config = dict(
    num_hidden_layers=13,
    head_dim=32,
    hidden_act='swiglu',
    norm_place='pre',
    attn_scale=0.177,
    schedule='wsd',
)
Each number is 128 + 24 x the weight over the matrix's rms, rounded and kept within 0 to 255. Layers, rows and columns count from 0.

# layer 4 attention output, 192x192, rms 0.108, rows 174-191, columns 0-95
[[ 88 183 126 143  83 138  74 151 121  97 151  86 136 110  48 113  87 138 135 140 114 111 157 133 126 109 107 124 108 129 116 109 109 137 113 145 116 131  96 122 130 134 165 128 182 106  93 117 143 120 107 117 121 141 170 144 105 124  96 109 114 120 139 149  92 164 125 139 127 134  77 120 119 118 159 103 139 154  90 145 114 135 103 111 138 126 158 132 100 122 126 116 102 104 115 144]
 [100  91 116 144 123  76 178 118  99 126 138 156 109 111 137 148  33 105 148 112 113 126 190 114 182 150 154 119 137 114 107 186 126 109 120 135 101 109 132 103 112 126 109 166 117 141 160 130 106 146 148  86 132 106 175  98 180 147 124 117 113  87 145 164 111 127 116 137 107  88 155 111 101 114 137 143 119 130 123 151  79 139 130 109 138 106 194 147 149 135 108 149 136 133 108 159]
 [115 143  91 108 158 123 143 141 146 112  92 138 115 131  89 141 142  79 158 115 159 116  60 127  92 114 140 191  80 106 119 115 137 123 111 116 145 126 134 170 150 114 115 137 144 121 126 133 124  81 125 133 164 150  99 135 119 117 134 165 123 117 107 112 125 143  90 131 142 123 120 161 165 135 141 131 118 111 104 148 113 126 134 111 119 127  92 142 121  98 136 192 141 108 130 141]
 [134 150 130  96  84  72 166 134 105 121 103 129 166 122 138 119 155 154 163 115 124 176 162 117 175 141 143  98 145 146  89 129 127 138 123 114 123 123 128  95 164 112 138 131 130 120 152 110 137 130 118  98 119 157 149 129 151 140 141 151 113 138 134 135 114 142 144 126 112  87 158 117 135 123 114 125 154 130 131 121 156 139 148 126 122 155 126 126 153 135 139 134  98 173  99 127]
 [115 119 132 125 142 119 129 142 117 139 159 156 142 100  88 103  93 140 143 182 133  89  87 105 119 150 114 152 160 133 153  94 154 131 141 109 134 131 111 117 109 121 132 128 155 131 106 136 142 103 104 143 145 151 101 117 127 109 133 133 113 161 169 110 115 119 125 126 158 129 105 150 125 167 177 161 134 100  81 118  96 102 132 154 110 137 119 140 122 157 133 145 158 153 125 117]
 [124 180 114 106  58  29 113  93 126 154  71 116 132 129 104 133  99 133 141 141  80 140 151 136 107 165 140 127 164 141 137 118 135 153 124 106 132  80 178 134 148 130 119 137 109 108 152 129  96 140 153 133  92 124 156 136 112 147 120 143 137 114 135 142 126 177 107 122 112  79 139 124 147 135 125 107  93 122  97 130 134 120 126 120  77 116 109 133 116 155 136 105 141 126 122  98]
 [101 118 140 113 137  79 137 132 156 168  69  95  79 110  96 109  81 141 129 107 149 115 164 118 128 153 116 131  59 133 149 143 121 152 139 142 113 134 148 133 169 150  99 123 129 120 130  92 120 138 129 122 164  99 122 125 150 114  98 126 123 140 132 145  87 152 121 118 138  97 151 119 151 174  93  95 109 137 135 121 114 157 134 118 154 104 128 143 126 129  86 144 117 169 160 151]
 [ 49 139 132 115 131  75  92 123 144 109 143 145 146 127  93 113 112  96 115  92 113 105 116 119 145 123 117 132 119 144 135  80  64 132 147 111 102  79 105 130 142 120 137 117 147 138  99 142 126 114 125 122  84 114 140 135 151 104 130 136 131 136 129 115 111 124 131 110 118  93 120 140 157 118 165 154 141 104  92 154 126 102  89 134  61 113 137 115 142 118 128 139  96 127 115 116]
 [113 140 143 152 149 126 148 155  94 119 184 134 158 157 152 127 105 130 128 129 141 122 138 140 144 106 132 138 179 145  82 127 133 111  96 165 167 134 114 143 137 148 134 128 175 138 126  90 118 111 130 100 109 137 136 142 149 140 138 106 167 151 167 117 121 141 119 144 149 115 161 178 134 136 147 121 155 123 131 104  93 120 144 125 137 119 130 151 155 134 147 117 159 131 128 103]
 [154  80  99 149 141 205 112 200 118 219 137 113 105 148  86 132  89 138 127 153 153 138 117 130 131 177 101 119 131 121 102 151 161 166 100  95 124 150 103 154 138 162 154 134 118 149 103 131  86 103 138 126 160 131 145 123 127 144  98 134 158 117  99 159 168 147 101 131 109 194 105 115 122 188 121 153 136 146 103 132  97 125 120 103 177 108 120 140 125 129 112 140 144 114 112 175]
 [101 190 167 121 149  99  69 117 111 159 138  93 132 119 140 144 148 167 127 157 145 112 110 141  63 176 130 162 152 155 166  77 149 167 134 106 136 131  99 116 150 141 126 104 148 126 125 159 129 127 134 139 139 136 120 129 108 176 121 134 100 128 125 121 125 143 158  99 145 141  80 117  77 134 152 118 152 122 127 126 122 118 121 131 142 142 105 149  83 180 145 166 125 151 113 120]
 [136 101 117 109 106 147 109 126 138 114 106 102 114 159 141  76 116 125  92  92 129 139  99 112 134 152 163 113 117 140 165 142 117 130 135  99 100 148  95 134 130 130 130 129  91 122 152  65 114 143 116  87 117 135 126 141 152 126 106 138 112 139 156 117 118 114 140 120 120 125 107 120 120 162 155 119 102 124 171 122  97 141 123  89  97 151 128 139 131 136 129 146 126 116 130 121]
 [134 124 109 151 131 156  98 142 141 134 126 126 109 132 125 113 169 118 127 107 110 136 110  96  94 131 121 116 100 122 122 117  98 135 130 171 128 141  83 119 104 119 116 110 111 155 142  94 135 142 118 120 135 111 103  92 136 133 130 126 149 136 133  95 115 138 120 134  91 142 111 139 119 149 156 115  87 122 117 131 131 130 123 124 108 134  92 120 123 101  96 116 112 132 140 106]
 [151 137  83  84  97 222 144 196 116  88 125  86 136  95  76 136  94 138 180  67  90 170 123 158 114 114 114 234 127  66 168 214 137 156  80 131 143 158 139 140 116 106  99 103 111 118  98 122 142 149 154 125 115 135 117 134 139 120 105 136 115  93 126 142 169 125 139  68  71 171 183 180  95 112 141 109 126 106 101 131 136 138 150  95 102 117 116 124 120 116 117 185 134 104 134 170]
 [133 109 169 160 146  91 100 126 144 117 143 161 128  98 114  93 135 124 125  91 141  75 170 130 130 141 125 139 131 161 168 127 125 119 126 147 129 119 122 148 159 139 137 146 148  93 127 105 128 111 146 125 132 136 135 127 103 124 161 133 118 155 131 127 137 132 134 120 109 114 129 129 124 134 134 141 141 102 111  96 119 131 126 140 133 132 140 148 123 108 117 108 121 154 154 132]
 [148 123 162 147 126 132 138 122 130 115 137  91 124 177 148 158 137 117 148  90 145 119 109 166  98 148 155 184 127 107  96 150 117 136 159 125 111 120 122 101 127 143 149  86  98 185 174 142 160 141 120 117 153 104  96 138 114 146 129 151 105 124 144 122 162 121 174 126 132 139 152 111 105 139 134 129 120 139 158 144 127 107 137 129 143 112 114 148 122 110 100 153 142 109 114 147]
 [110 142 103 166 144 142 160 126  87 115 151 118  80 140 152 119 108 108 147 166 139 171 139  93 133 118 130 160 134 116  97 133 116 105 118 155 110 170 151 122 161 120 133 137  93 138 123 129 106 124 116 164 152 127 137 106 145  80 154 174 140  88 138 127  99 141 114 154 127 145 159 131 113 112 127 145 112 141 121  95 136 130 156 149 131 151 157 121 132  97 165 163 147 121 138 120]
 [146 168 126  87  79 120 122 114 132  71 112  89 135 165  60 147 132  78  59  63 122 144 122 156 150 137 139 115 160 118 105 109 131 174 116 122  95 108 154  96 122  97 102 118 146 118 123 104 150 119  81 114 132 108  92 119 142 159 141 125 138 147 127 131 150 151 136 115 110 122 132  98 148 114 131  93 132 114  77 146 128 103 105  69  79 122 141 198 131 136 124 110 143 133 134 154]]